Weights of a small transformer language model: 26M parameters.
Each number is 128 + 24 x the weight over its row's rms, rounded and kept within 0 to 255. Layers, rows and columns count from 0. Numbers have three digits each. The size before them is the row's rms in percent of the matrix's.

# layer 5 MLP up, 832x320, rms 0.0446, rows 817-831, columns 0-39
094:124152117148111103116101142122121165141096137133129096141151135132143160109151132143157098170078118132138129156131130157
099:096146136156189145094127111163141104094133135117157174147173116091125104126130134132138152175131126139150111118111129101
100:116123152101109124145171112113125171123128117160129085116087118083150131121147172107120125108153169119103110098147118139
098:107143107163114091157109085124117134131114131111148113157133162146121108138164134150089102145117171121098149115140127071
091:171150100121141145148094127115140095144141115135154096133121136120120142159140091120126127114117089110120125107130141119
104:136132142141148135130107139121153129108151137096130101084129162130148140115162149106146149108105103176114118155122156104
093:120146137132122169126129148115124116148118155117120105082123102139120105113151130132101122141130089225113155115145192124
103:132165122087183149116101149106093090124119137117095161171150110110141110114154116145101115164164103120161134177123137133
097:118136139117110135118105129148115142128122117087134113145155114074146116105142112155101114099152110133109148103139139113
105:131121102136110154149107149133147126117122124198119110101152122149125121116144141133116137129096136139154108087106146154
098:096126120165120102117145167132090137110151169097110127082147106136179099134100140140098114100134138126117143124168130126
108:120146161101125107110100122128127184133138118168155068122149169148138146159109105159116146128154115130137152074182136095
098:125110115134152156110148139120085138114133137134140130140135120136089166130111141144149164109097098110091112139127131124
111:126125114113114126147101124145153129143138103141091079118121129122112122111150173150145152093143106114094131131082102156
112:099155105153111121103163139133146124121135108078158135143151150095135094099132131156167115152122151144136127153176100169